Part of a small language model's weights: 4 heads of 32.
Each number is 200 + 40 x the weight over its row's rms, rounded and kept within 0 to 999. Layers, rows and columns count from 0. The size before them is the row's rms in percent of the matrix's.

# layer 3 MLP up, 512x128, rms 0.0591, rows 41-68, columns 0-127
099,194,203,295,166,159,213,236,219,229,232,198,208,162,218,230,187,237,210,259,156,209,154,275,169,256,201,240,251,229,220,267,237,224,264,205,204,202,228,200,178,272,256,238,202,150,118,89,133,178,172,229,219,202,146,198,214,212,150,172,217,236,184,193,201,85,177,145,163,184,222,183,210,232,190,155,181,197,214,240,241,176,223,158,153,238,242,156,269,240,198,192,208,268,230,170,228,219,232,210,251,162,248,123,242,235,233,176,172,243,135,228,148,249,181,221,165,250,200,200,145,195,147,154,186,173,260,158,253
100,187,177,191,184,236,219,233,183,234,179,277,187,246,157,236,203,186,270,146,163,250,208,192,169,174,229,205,278,240,185,185,240,225,258,281,215,266,171,221,174,205,176,213,217,133,142,290,154,239,211,184,198,156,188,178,226,200,267,201,274,283,246,186,138,169,257,241,210,218,178,228,160,155,209,206,248,224,169,157,244,240,139,189,204,243,132,174,124,217,223,265,242,218,120,181,245,199,188,214,197,168,248,169,225,158,199,171,174,241,265,215,253,127,177,168,195,202,145,242,178,156,238,176,220,219,267,198,115
105,229,240,196,247,219,207,140,191,223,185,200,237,132,170,224,249,185,202,204,170,253,166,209,138,191,144,249,234,178,232,246,202,201,179,237,214,237,152,157,185,146,108,202,143,148,235,119,233,207,147,206,188,194,248,245,199,151,284,225,285,204,206,261,155,140,199,238,233,241,187,127,189,209,146,189,255,158,195,172,250,132,225,215,194,211,199,215,299,219,224,263,261,189,167,201,217,199,150,243,213,108,258,238,289,206,171,190,198,166,191,201,156,152,235,210,188,136,223,152,236,167,222,186,264,199,187,167,153
102,184,175,132,239,244,212,192,181,117,127,220,258,154,154,160,146,143,189,225,204,191,136,221,150,175,213,274,245,95,231,163,175,135,216,155,212,154,163,174,242,157,167,248,156,234,233,186,258,167,154,223,203,235,259,251,284,234,209,176,190,230,234,133,188,181,253,283,186,215,168,262,160,188,180,233,214,194,201,146,201,238,224,239,254,184,190,172,153,158,235,182,262,226,207,194,183,192,212,208,202,275,271,194,188,151,263,269,213,176,158,194,145,195,180,219,196,186,143,199,191,236,213,155,251,208,283,202,183
093,246,131,169,107,203,173,216,190,201,165,224,175,154,111,191,169,175,291,179,194,230,234,232,144,207,164,176,168,158,211,197,166,183,247,176,236,180,281,223,265,165,136,241,256,156,192,167,143,146,237,209,219,225,168,217,194,152,150,204,164,201,122,190,239,224,272,188,185,219,194,177,250,201,214,253,191,234,257,256,208,137,219,176,278,218,214,209,202,210,184,247,222,177,191,196,268,181,213,123,171,217,208,216,266,93,204,226,223,251,186,209,224,143,156,206,231,262,194,282,258,220,195,124,169,238,239,223,207
106,274,178,105,154,247,248,203,202,183,254,151,203,217,177,234,208,235,123,219,187,221,182,254,193,133,222,242,207,199,212,254,175,209,161,277,196,212,264,230,162,135,303,248,207,155,161,185,258,152,151,231,228,232,200,103,232,244,259,226,218,183,169,189,214,167,178,145,170,187,234,210,236,245,166,137,220,197,204,161,259,179,163,224,252,269,154,174,191,195,229,176,239,276,232,201,230,216,161,235,216,197,203,181,192,105,203,215,244,186,215,251,203,174,153,131,187,220,260,210,190,118,127,230,214,173,238,193,215
098,119,192,129,201,223,250,286,159,139,167,168,181,211,195,231,226,215,185,193,141,175,229,264,240,193,201,160,235,188,231,158,224,115,188,181,219,131,234,224,170,270,216,238,243,216,194,192,213,220,226,231,124,211,171,106,161,201,289,208,201,213,268,197,271,112,249,203,244,247,183,210,147,196,167,251,173,187,218,175,174,254,126,253,224,213,222,271,214,222,126,221,219,151,183,147,233,224,243,207,289,266,216,152,226,169,165,207,239,188,131,217,178,183,205,165,203,174,209,195,165,260,214,186,207,253,232,223,214
100,158,232,180,188,191,155,184,215,171,183,180,279,220,167,137,156,212,127,205,156,123,192,253,210,256,226,133,235,151,157,200,169,266,238,193,252,199,225,195,176,157,282,238,255,123,241,204,203,150,206,196,218,122,186,205,246,184,179,151,175,158,108,227,228,184,193,241,166,127,147,253,190,299,206,185,182,258,147,191,261,163,210,200,222,258,157,188,218,240,184,251,193,210,177,221,196,158,230,232,158,241,200,271,196,195,240,222,242,147,179,233,200,219,84,213,219,185,147,197,198,186,267,204,193,148,191,206,246
097,214,202,194,204,223,215,157,203,135,190,192,249,227,179,172,159,198,284,211,173,170,221,202,178,185,250,130,175,184,236,191,183,206,213,177,180,238,274,238,150,243,165,221,242,178,219,221,194,255,236,179,174,187,162,232,176,234,164,241,209,189,157,190,139,200,236,249,239,225,188,226,166,204,187,202,205,190,196,194,235,119,155,241,241,206,203,133,209,236,195,211,158,267,172,211,192,200,252,70,146,140,186,254,137,231,231,147,287,213,147,262,176,211,66,193,170,261,217,190,240,200,198,156,293,150,137,154,255
099,244,237,209,238,190,178,178,219,245,238,135,187,156,208,154,195,213,276,245,139,272,191,184,273,189,245,165,245,265,139,202,188,175,230,257,156,235,198,203,247,215,241,208,270,219,182,227,231,187,227,130,161,227,172,198,265,138,175,172,289,212,223,183,162,193,255,176,178,270,141,155,201,233,251,224,238,252,234,204,276,171,199,245,195,134,226,196,195,211,168,156,182,224,165,183,207,149,153,152,244,225,133,183,212,242,250,230,232,122,236,237,129,229,117,225,191,163,219,225,208,133,249,175,224,247,203,170,250
095,216,254,182,258,175,264,227,211,239,191,130,246,197,246,159,163,180,191,205,140,224,212,206,94,230,231,230,249,164,212,153,242,290,234,266,218,218,148,186,172,216,152,226,159,176,207,233,262,196,182,145,164,179,199,207,222,123,218,195,222,254,220,169,225,176,175,140,207,230,126,148,106,158,214,203,238,169,209,174,236,258,203,158,142,245,210,249,190,176,191,235,248,189,225,206,217,241,222,171,226,128,182,249,209,211,195,304,158,233,173,184,189,174,222,230,209,232,250,156,203,87,172,213,205,185,218,249,114
097,165,190,205,259,182,153,169,200,178,223,156,151,166,152,223,200,121,222,188,160,177,128,233,136,156,217,135,175,197,233,150,197,246,260,217,166,155,197,122,238,104,212,218,176,236,165,179,288,191,196,273,205,173,205,173,200,205,254,250,191,205,251,210,195,235,280,166,263,264,129,165,193,198,183,143,256,208,179,187,163,180,183,188,163,216,210,161,211,199,232,220,183,183,175,253,187,265,213,157,239,165,236,154,189,163,200,214,260,143,122,69,208,224,171,205,198,143,267,190,178,195,191,247,231,158,257,192,221
103,171,209,201,204,192,287,189,170,109,228,102,164,195,240,192,297,164,191,232,221,241,251,216,182,237,218,221,198,158,253,218,244,232,260,184,168,218,193,230,114,237,204,170,198,182,199,296,176,212,222,187,184,223,225,162,251,217,179,161,182,220,224,237,142,169,173,201,319,201,172,172,211,202,147,233,257,218,167,214,212,144,219,158,194,154,247,195,221,190,267,249,192,231,220,196,223,242,140,144,282,194,175,113,222,234,164,229,251,192,212,146,234,178,171,184,137,253,202,144,217,161,158,168,200,185,230,118,150
098,229,242,167,217,233,150,248,177,255,181,166,230,240,224,117,181,233,181,215,176,214,115,206,238,171,221,177,211,171,177,192,123,153,195,209,220,240,164,194,231,188,309,249,160,207,192,151,168,154,188,249,254,197,248,212,272,223,179,226,275,245,257,178,151,202,196,220,144,247,162,194,154,164,190,219,132,197,251,274,209,220,227,145,253,223,155,139,222,208,258,255,210,179,112,248,137,168,219,155,160,221,252,168,178,182,147,238,173,247,247,204,201,151,171,125,177,217,168,273,209,171,256,249,182,228,189,181,208
111,241,142,256,151,247,180,201,156,233,249,177,209,152,227,171,237,231,235,214,202,150,275,278,190,173,163,184,192,186,250,181,191,172,256,217,216,258,158,222,199,187,274,257,152,223,205,188,150,203,228,137,226,179,283,192,210,180,167,149,193,262,218,146,212,201,281,218,211,301,161,177,129,212,226,243,304,235,205,186,190,164,184,144,263,168,189,123,183,254,270,171,178,195,176,242,206,178,149,196,211,195,165,229,253,229,188,169,172,197,112,118,198,196,169,232,190,188,248,201,254,216,167,204,261,155,234,159,198
102,168,223,130,170,197,239,215,245,233,220,231,117,143,182,156,225,234,205,231,198,197,149,231,218,116,178,287,211,193,166,195,176,261,173,225,130,194,211,260,271,264,276,244,169,213,151,263,155,191,212,141,255,182,229,185,146,276,210,216,198,206,243,198,164,191,215,184,174,182,172,209,208,240,157,259,239,210,251,201,252,165,206,226,229,246,201,161,252,198,212,178,252,284,122,187,216,199,146,238,220,223,216,139,209,177,300,228,244,220,217,205,102,131,254,232,160,252,156,184,163,179,199,187,223,207,216,193,173
099,231,168,219,237,158,183,276,124,162,151,209,171,198,234,154,203,208,214,283,207,253,154,256,193,201,136,278,224,234,209,206,240,193,204,235,142,245,202,178,183,116,181,200,223,234,166,218,159,229,153,246,165,183,197,131,167,218,176,199,260,187,167,228,224,222,247,144,150,180,163,201,164,202,241,180,180,165,183,161,266,138,146,154,172,238,225,228,147,182,192,279,171,207,291,132,247,263,171,230,248,119,224,209,128,182,184,258,182,189,229,243,264,191,243,160,182,192,183,277,170,183,126,239,201,186,210,231,171
088,204,208,218,174,210,179,234,222,278,182,208,197,204,195,210,181,193,222,146,205,261,167,204,137,268,174,217,257,183,186,225,203,172,191,246,262,165,245,170,165,172,247,234,161,244,224,232,296,138,185,184,242,239,198,209,142,207,233,183,232,195,241,215,184,153,167,184,167,191,162,225,175,188,155,235,162,269,195,133,228,184,284,272,215,206,259,188,162,184,158,205,163,199,233,130,165,206,248,181,169,218,138,235,212,200,168,257,142,73,190,164,264,218,200,121,192,335,203,194,206,175,214,175,164,205,171,211,111
107,168,227,196,180,219,147,262,120,176,162,197,223,196,174,213,213,207,235,268,156,210,244,248,199,224,64,265,154,187,227,229,148,209,189,233,241,233,222,243,140,133,139,212,183,244,180,144,196,239,245,237,222,205,235,204,216,158,197,133,190,142,245,150,159,203,207,244,213,156,197,181,221,203,184,238,191,241,159,188,271,165,215,238,180,246,243,260,161,258,169,154,257,198,204,277,215,150,151,174,205,228,226,229,168,248,251,175,223,193,201,182,164,153,199,113,106,173,169,245,144,216,235,205,215,253,274,199,170
098,200,268,186,202,249,191,225,195,170,136,217,201,177,236,111,233,181,193,246,116,130,225,351,231,239,235,187,234,143,172,269,147,225,222,178,165,210,166,206,185,154,186,211,210,111,275,206,177,183,126,109,180,173,197,261,161,211,197,147,177,240,157,198,193,195,202,184,210,192,145,224,211,195,235,187,194,206,184,196,169,220,225,143,201,171,210,232,253,182,222,201,231,154,274,236,192,265,265,187,203,180,127,175,157,163,198,167,194,212,210,218,193,235,115,177,217,295,139,176,220,211,140,168,240,214,213,233,193
101,179,207,208,202,191,222,266,243,248,122,200,212,124,122,179,220,227,261,249,160,224,144,179,225,219,218,192,177,210,126,235,206,211,215,197,216,182,162,174,218,186,167,168,242,134,176,98,223,307,266,119,192,198,195,204,200,223,195,139,267,266,292,168,224,222,228,284,169,245,104,208,154,151,233,184,217,224,194,132,190,135,219,148,202,158,214,220,231,256,139,194,260,172,223,201,198,221,235,225,209,232,242,172,224,212,227,173,241,222,162,193,181,261,147,166,145,220,188,224,165,197,230,157,167,192,200,236,164
105,175,146,184,165,142,226,160,109,198,202,139,150,197,157,187,168,207,216,236,149,122,195,134,183,138,191,273,197,223,202,242,221,200,167,238,215,216,226,240,195,153,258,205,230,174,242,145,171,198,264,228,132,186,247,141,264,138,234,168,219,247,142,110,176,262,218,239,150,221,196,169,205,257,212,152,253,195,186,193,237,256,237,197,187,191,239,244,230,193,168,190,206,211,171,274,190,231,183,259,219,175,152,119,221,166,220,199,147,222,254,250,253,169,134,255,238,208,199,179,163,277,171,250,197,251,220,201,251
101,138,264,178,229,242,159,273,196,185,205,215,180,239,177,152,184,232,179,253,223,185,188,199,203,228,203,216,245,233,177,257,146,223,181,271,192,274,170,234,221,192,227,256,148,200,269,179,207,257,104,116,168,134,190,146,169,198,188,172,236,209,193,185,133,228,189,121,253,175,182,203,233,163,210,229,156,263,216,155,174,217,177,208,244,147,257,209,248,179,184,159,217,213,311,205,163,230,181,195,146,144,147,271,180,190,237,208,181,188,183,135,198,230,213,177,133,221,166,188,113,211,161,223,190,124,130,212,162
101,195,275,220,169,137,168,234,175,236,258,209,224,137,247,208,230,165,264,181,131,140,159,208,155,131,159,248,193,149,175,236,241,223,275,265,186,206,175,230,223,201,167,198,114,184,218,168,180,155,140,191,161,252,256,173,105,174,216,203,248,236,210,146,208,149,239,231,146,184,220,119,141,219,164,234,261,162,216,182,157,215,173,187,206,225,189,213,179,132,203,189,227,218,217,202,222,186,168,220,273,157,222,182,203,266,262,154,181,108,197,166,156,149,185,152,202,181,148,227,228,194,184,191,187,161,231,127,136
093,145,221,162,260,179,148,152,195,168,204,179,214,235,152,138,289,178,233,176,195,215,183,202,171,190,240,165,171,195,201,145,184,186,270,236,196,180,187,240,181,226,80,190,207,112,255,200,198,204,245,100,168,265,195,252,220,280,247,112,165,228,151,179,222,208,228,176,159,128,172,159,219,195,115,136,239,214,197,212,230,139,177,154,198,252,281,201,196,190,214,159,249,227,202,224,220,197,247,202,238,195,262,186,211,194,208,238,214,219,208,196,198,192,160,227,108,190,232,246,187,146,217,162,127,196,156,161,165
108,115,190,127,163,243,228,227,152,167,175,154,231,177,218,172,191,195,184,207,127,263,175,217,243,227,156,177,215,149,172,184,169,226,173,165,214,194,148,201,118,239,191,299,213,210,194,200,193,175,102,193,280,151,156,157,166,190,238,194,158,251,232,181,188,170,248,224,212,285,157,222,254,158,211,146,233,274,226,201,206,167,190,257,192,245,162,183,207,155,247,290,172,251,147,227,255,216,237,150,127,177,158,273,221,182,193,203,198,211,196,165,209,192,192,164,212,261,241,146,222,175,145,249,188,228,155,137,229
091,199,265,297,147,148,241,236,259,186,197,155,231,190,184,141,223,264,160,210,124,149,235,202,118,155,187,223,226,155,192,258,138,137,234,240,252,191,168,190,199,225,224,238,282,168,276,149,194,189,211,170,165,169,150,253,145,169,204,162,160,197,192,273,221,152,243,223,140,270,184,248,208,243,199,198,182,165,202,198,240,217,179,157,277,167,156,214,241,160,257,154,240,215,187,168,261,244,173,175,235,202,190,219,263,242,209,177,183,224,249,189,214,252,172,212,186,170,153,166,175,197,158,180,204,239,108,204,243
099,194,277,222,170,199,193,253,168,202,181,172,236,211,251,155,236,195,216,255,205,156,199,218,235,129,204,173,264,137,165,260,181,213,167,250,337,185,266,118,183,233,233,179,232,165,210,176,196,234,236,133,177,170,243,237,230,211,207,169,249,169,197,275,167,167,211,208,230,152,182,171,159,179,248,193,128,244,205,179,238,216,289,196,161,225,142,152,297,239,219,147,191,203,220,242,173,216,276,228,195,226,183,218,315,178,199,183,196,145,181,239,226,166,169,197,213,209,145,218,152,193,166,247,221,169,207,244,176
# layer 3 MLP down (transposed), 512x128, rms 0.0589, rows 41-67, columns 0-127
099,256,193,218,232,285,169,179,186,210,187,210,208,254,150,262,192,149,210,259,200,162,163,193,235,198,249,131,213,210,163,246,176,199,157,180,184,153,191,228,228,213,162,250,198,194,192,233,249,196,168,214,247,165,250,150,214,173,160,239,293,231,258,212,212,202,243,194,174,125,186,192,197,217,119,175,198,178,126,242,142,205,135,142,217,178,241,228,213,272,255,258,241,191,218,249,131,153,223,212,184,177,172,268,197,229,188,159,241,180,158,155,288,172,136,127,207,163,205,171,216,182,203,313,221,123,208,211,151
101,217,188,183,229,216,278,239,199,235,129,224,230,177,156,157,275,212,207,186,209,205,196,202,269,280,276,180,136,157,207,200,170,202,199,203,207,209,236,241,197,173,195,227,182,203,211,183,299,222,237,256,199,117,178,201,212,177,68,221,199,162,274,231,154,159,241,256,153,213,206,219,208,265,147,221,203,144,243,177,136,206,229,177,248,273,201,196,183,233,213,267,200,154,131,153,273,184,251,144,182,193,215,263,199,126,184,212,207,206,214,181,150,187,177,247,258,213,170,183,267,244,249,238,211,222,162,234,203
100,151,176,238,179,240,215,231,183,168,214,233,197,198,184,227,148,184,192,136,182,243,228,215,180,167,225,228,216,184,251,287,173,166,186,229,155,237,228,191,152,263,168,284,211,191,170,179,167,209,291,174,208,184,241,167,180,174,182,199,219,207,274,241,189,156,152,115,205,171,276,241,152,232,207,210,226,192,170,237,284,260,115,235,221,222,157,148,221,203,255,164,211,246,193,225,249,141,229,201,188,171,252,248,245,126,155,141,157,251,224,171,230,303,220,248,86,201,163,195,205,220,180,209,206,225,167,149,207
098,181,162,199,223,184,106,139,224,196,187,166,245,212,253,178,154,157,160,215,164,143,140,196,195,118,222,204,229,187,154,250,139,181,189,268,139,152,186,181,167,216,255,188,180,200,196,253,190,210,222,269,200,211,242,213,180,205,229,205,102,247,209,177,224,207,205,241,279,208,162,164,241,219,195,255,156,171,88,158,219,213,219,185,207,133,125,239,191,150,198,249,208,183,192,170,194,161,175,293,147,243,201,251,230,216,158,291,166,260,231,252,234,235,140,198,197,186,183,130,220,237,240,146,233,188,246,206,196
094,256,255,155,164,217,218,182,192,167,251,239,216,271,214,159,271,164,227,190,145,293,179,184,232,167,211,225,193,161,208,208,204,230,155,167,175,209,148,136,116,189,193,139,138,266,225,224,155,230,182,131,172,176,296,290,199,204,237,156,239,196,216,205,214,256,170,198,190,192,240,195,265,164,225,193,159,213,250,118,185,195,154,171,177,129,196,271,185,187,207,182,225,255,284,235,219,183,164,139,179,205,193,178,215,184,184,203,141,145,195,197,144,133,264,240,183,172,172,133,141,200,188,193,171,167,188,170,266
108,149,156,176,188,185,207,244,221,173,220,251,234,207,244,204,281,177,145,178,219,222,143,269,273,249,215,183,196,201,166,185,243,224,115,149,151,167,207,202,241,174,203,220,146,231,167,115,199,166,189,230,286,290,227,209,208,218,230,210,177,196,220,252,198,157,216,144,149,210,118,221,148,149,261,227,169,243,230,215,154,251,246,210,149,185,215,228,206,126,215,207,178,217,193,150,219,140,121,147,236,214,149,160,204,284,217,179,261,165,165,188,173,186,265,172,151,153,228,166,173,158,254,188,203,269,207,203,150
101,116,218,185,225,191,147,200,248,202,170,163,206,186,157,180,197,200,155,160,179,165,199,153,171,304,160,206,199,215,199,205,171,211,219,190,128,181,220,244,199,204,228,226,182,118,206,264,194,180,183,207,172,236,243,270,238,168,173,204,169,149,297,174,235,186,169,244,139,221,216,227,218,188,180,236,170,223,260,175,281,202,240,169,153,243,149,147,273,278,210,155,211,234,176,201,203,141,238,247,184,168,141,202,205,227,180,218,225,271,289,227,213,228,235,194,126,220,176,255,182,215,210,122,152,101,135,237,154
101,198,129,273,173,172,243,227,204,182,188,274,183,232,203,185,223,167,174,174,175,189,219,241,246,256,244,156,254,156,152,222,280,206,188,217,230,268,243,276,228,238,234,211,106,252,171,203,168,208,217,221,251,191,235,97,138,171,152,141,181,208,222,190,170,257,235,197,193,167,234,260,189,124,220,230,215,204,227,206,92,190,219,212,157,223,262,216,179,191,213,217,237,198,173,162,116,140,186,269,181,167,212,188,231,203,226,219,254,282,219,200,150,271,221,233,231,191,294,197,243,200,213,176,175,165,208,169,191
096,211,190,207,137,154,195,177,234,138,184,163,231,195,211,217,155,187,237,158,175,280,175,192,203,134,198,176,148,189,241,274,216,201,215,286,189,174,186,199,183,165,154,152,224,225,221,191,143,246,183,195,230,161,218,224,221,196,157,182,226,189,147,187,229,208,258,248,237,276,234,211,228,133,229,163,215,224,176,268,211,201,190,204,178,205,248,238,172,190,237,169,112,300,220,270,231,210,144,215,176,195,208,143,234,141,179,251,196,165,163,130,302,262,225,139,186,160,144,132,240,240,304,208,152,168,228,172,221
102,253,156,164,207,264,120,179,162,171,248,215,140,213,235,283,149,186,196,162,147,219,199,163,196,201,184,240,201,190,184,207,205,152,219,186,177,163,167,169,218,188,169,212,247,189,193,264,257,191,160,179,152,208,251,265,244,206,205,199,109,194,254,234,193,248,209,306,181,210,212,235,162,183,173,151,224,225,165,191,222,203,225,279,179,161,161,284,193,299,160,264,192,143,251,216,217,195,184,150,197,239,287,167,191,276,229,140,181,237,198,184,238,201,226,255,186,222,158,222,218,147,228,225,132,255,137,149,240
097,183,224,200,227,281,265,183,205,226,205,163,198,187,225,212,177,190,203,198,181,260,166,178,176,158,194,139,166,215,180,216,195,186,173,279,175,185,190,149,194,140,171,220,256,156,240,218,166,211,174,137,257,199,220,204,141,189,163,254,147,190,232,210,202,247,156,172,219,201,233,129,114,252,222,172,238,163,189,162,202,163,217,225,294,183,253,174,214,230,211,161,224,233,285,254,216,195,216,120,123,199,285,270,194,213,193,133,204,190,191,249,165,223,257,322,231,230,170,178,208,185,238,189,136,174,110,140,198
098,165,196,214,174,184,238,247,240,201,216,146,121,237,230,200,158,187,145,151,230,204,306,245,262,161,163,194,160,208,187,244,230,168,193,183,154,217,170,180,161,210,220,177,209,230,144,195,209,266,190,195,133,259,255,211,218,179,163,208,232,282,275,229,200,196,262,212,216,184,232,207,164,135,255,201,279,263,137,216,187,207,224,160,226,151,260,236,228,143,269,124,242,184,202,187,277,133,209,203,211,230,213,196,183,195,262,212,157,155,174,148,260,173,145,222,270,185,178,252,186,193,220,165,114,226,225,173,246
104,156,180,206,140,189,210,197,233,294,221,254,195,217,163,198,134,177,197,165,191,182,252,168,211,235,196,253,193,240,248,170,218,248,163,110,175,207,170,228,150,184,115,237,149,213,200,195,142,215,196,189,213,161,130,210,170,173,226,256,212,197,321,263,201,211,107,210,182,174,187,151,298,163,121,187,213,190,207,209,217,213,189,236,82,165,197,210,228,233,205,219,212,197,189,194,145,204,288,217,231,263,216,268,203,229,200,209,157,209,229,173,230,169,182,219,159,129,149,220,210,149,167,176,117,233,171,194,184
097,211,231,165,172,178,158,185,197,215,211,190,191,195,206,237,165,218,154,162,204,234,198,208,127,164,252,183,185,158,125,229,266,186,214,167,260,148,195,250,252,131,182,214,239,191,208,207,226,259,186,126,204,201,189,273,204,190,318,232,187,187,283,209,206,303,174,179,172,181,212,210,196,205,216,90,233,251,141,220,187,137,180,275,185,220,214,228,166,203,242,186,212,222,297,212,194,219,187,234,209,206,248,186,198,198,150,189,102,195,147,177,258,174,254,204,130,235,165,176,163,265,167,210,130,211,126,206,211
109,240,164,218,165,225,174,203,174,247,160,202,178,159,111,255,192,302,235,185,230,239,216,104,182,166,243,255,203,167,269,197,252,193,203,226,234,203,163,221,216,208,279,221,253,197,125,175,239,216,227,174,204,205,185,195,178,144,266,213,223,201,219,224,260,129,259,172,149,207,198,191,217,239,165,216,167,253,217,226,204,157,243,238,204,233,206,196,203,257,246,236,231,239,213,248,158,255,131,275,215,298,174,219,193,209,163,122,211,138,225,285,218,226,151,178,159,212,188,240,196,173,190,133,151,177,284,199,208
104,200,150,179,252,250,145,205,212,136,234,231,190,200,182,241,163,233,223,181,146,279,177,241,128,302,257,229,251,223,120,240,236,228,220,209,182,211,203,205,209,205,252,178,206,253,219,258,238,206,171,197,199,256,145,177,254,167,191,234,260,138,189,234,190,220,213,118,234,235,197,124,268,214,193,186,307,171,207,136,170,247,187,199,267,198,153,221,180,201,185,257,190,250,173,194,220,132,143,230,169,235,197,224,206,169,181,195,240,213,149,209,186,213,175,170,240,221,279,276,232,140,232,139,167,180,189,142,177
098,218,177,265,218,219,286,192,283,229,180,207,264,132,210,239,243,131,209,239,280,172,175,244,224,267,176,197,187,217,232,196,176,211,183,229,212,219,273,137,226,257,184,115,220,147,188,198,306,233,209,211,166,188,180,171,198,247,197,187,179,192,201,194,186,202,197,171,202,235,129,156,286,266,149,218,213,225,234,160,210,287,242,179,200,137,184,194,140,181,185,160,129,224,216,145,221,269,189,197,185,228,255,185,204,221,238,218,281,295,187,202,213,213,260,162,181,132,177,187,216,180,214,160,250,196,224,245,166
088,291,273,208,249,178,169,172,248,208,243,178,201,181,185,214,239,179,242,191,220,261,200,188,183,170,256,176,240,185,227,165,153,224,188,184,241,240,218,186,238,223,220,182,268,242,174,151,173,177,173,180,219,228,112,173,265,245,158,254,176,208,266,258,205,172,209,215,163,158,240,172,200,223,243,222,229,194,248,207,165,270,198,173,223,130,168,166,118,186,152,159,237,231,193,213,215,169,179,208,230,254,143,205,229,213,235,238,166,218,228,224,237,234,183,191,292,289,150,118,301,173,105,192,211,206,234,223,114
104,226,215,156,217,186,183,95,230,212,247,275,291,159,200,222,172,229,238,228,239,93,191,204,241,203,169,148,175,259,211,231,256,172,172,236,256,215,237,171,204,164,198,160,221,179,149,175,268,205,234,254,206,175,233,185,218,181,164,214,181,135,157,127,183,156,186,150,200,251,241,208,237,227,183,165,193,208,206,191,244,185,274,185,216,305,186,211,218,141,227,201,176,153,185,274,273,269,242,244,180,202,164,200,194,240,208,184,97,139,248,205,224,179,182,257,157,160,154,201,186,201,212,243,241,184,260,239,170
100,230,166,191,190,219,197,199,158,258,172,189,262,219,226,181,237,155,228,223,201,161,166,224,255,246,196,108,260,195,289,265,232,181,115,176,242,207,171,240,249,198,160,226,185,205,128,198,173,283,177,174,182,171,197,210,163,205,196,208,204,202,330,178,150,303,132,214,207,153,183,244,259,251,177,269,210,253,237,213,242,218,216,254,238,277,165,198,199,207,229,210,210,185,235,213,259,197,147,213,223,148,189,190,206,174,104,208,228,222,182,190,203,202,164,257,161,231,129,236,220,247,199,220,224,279,182,171,222
099,253,233,151,164,192,141,209,292,231,137,176,224,270,109,200,161,247,177,233,197,248,271,187,270,201,203,174,219,177,163,169,233,224,170,187,162,159,183,187,149,168,198,172,175,199,113,260,217,274,177,215,194,185,166,274,232,180,210,209,223,203,228,192,179,144,264,155,163,126,138,202,186,275,266,208,143,199,206,200,175,162,198,184,215,160,242,220,199,201,176,170,244,141,265,244,215,219,149,250,216,203,198,263,161,200,131,205,167,261,163,241,235,218,231,219,164,206,229,172,169,157,108,217,228,186,218,105,184
100,211,264,207,163,232,122,230,282,136,204,185,115,218,133,88,178,176,224,194,203,295,160,194,152,243,191,238,214,221,210,212,151,170,178,193,193,146,233,206,149,197,234,189,201,234,150,227,229,251,179,224,246,239,187,189,156,184,202,204,206,204,214,277,253,177,138,219,199,149,171,244,231,199,195,235,261,163,190,177,201,192,133,105,101,149,256,256,178,136,138,220,239,223,256,226,186,189,182,173,177,173,239,185,202,285,213,200,173,247,202,150,192,203,177,228,246,210,201,191,259,208,202,241,145,222,262,181,245
098,164,186,188,283,243,203,202,167,212,205,163,221,277,188,143,272,219,239,204,154,198,186,278,201,223,227,180,187,216,168,153,213,161,247,253,264,278,206,193,158,207,192,200,249,128,199,185,165,166,226,151,217,151,262,224,207,174,166,197,244,168,231,215,191,232,191,96,87,220,206,251,187,204,203,152,260,190,240,238,220,211,191,278,186,148,169,193,192,202,129,121,174,229,241,166,234,277,252,198,154,106,238,153,209,197,157,235,167,174,166,243,202,179,175,244,190,199,204,182,141,215,151,119,205,221,193,151,166
108,208,276,224,196,191,227,187,179,263,165,172,321,157,236,151,168,150,160,178,164,130,171,218,236,107,183,238,162,112,169,189,251,174,222,255,226,186,217,257,145,212,198,175,204,178,129,110,227,185,219,210,189,191,182,176,218,152,216,224,187,170,170,184,177,237,217,230,221,166,217,236,188,168,171,184,225,191,211,265,137,190,245,159,285,240,197,166,251,169,169,145,207,210,194,185,162,190,275,222,192,227,149,158,136,238,261,228,277,171,139,182,187,96,260,167,233,202,224,209,214,192,234,140,210,234,234,186,165
090,189,138,192,178,260,201,213,165,204,139,175,266,127,164,202,126,241,226,232,190,259,257,240,159,224,213,208,170,263,247,266,151,278,128,174,168,219,187,245,232,259,214,171,199,160,176,144,216,178,191,178,172,199,168,205,176,198,203,201,166,154,182,135,185,218,238,129,232,208,194,265,280,137,164,192,198,224,228,176,228,183,222,201,164,162,216,230,191,116,134,181,157,259,180,135,238,194,207,223,206,211,234,220,166,193,209,167,217,212,212,182,86,289,152,259,137,175,243,212,164,161,175,194,143,190,213,208,113
116,197,225,200,146,213,181,229,224,101,174,237,146,145,249,230,131,195,138,192,199,223,140,164,210,232,144,161,247,150,234,135,188,177,234,200,121,197,218,241,283,200,247,236,172,260,211,219,165,171,251,216,160,273,174,273,160,158,210,250,183,246,143,229,210,185,178,232,90,230,177,208,231,159,235,190,145,216,181,135,217,266,138,137,157,186,145,223,243,170,221,124,207,225,250,185,196,183,217,199,215,199,251,253,178,233,165,230,143,227,169,209,171,211,184,144,241,119,213,189,229,180,181,199,185,188,244,241,155
095,251,270,185,278,250,246,282,217,141,177,139,239,212,141,204,183,177,171,164,177,168,180,202,233,173,227,209,259,211,206,211,203,267,212,257,169,132,208,245,240,204,236,179,212,216,248,222,230,240,153,196,221,230,216,108,215,167,193,198,213,210,131,167,168,285,195,211,245,220,172,180,133,230,219,183,217,209,207,178,195,190,204,166,182,238,187,192,159,242,145,188,241,192,179,147,131,108,210,207,158,190,171,158,250,183,226,256,290,198,244,182,193,132,183,165,139,270,241,267,258,289,239,212,188,167,244,261,226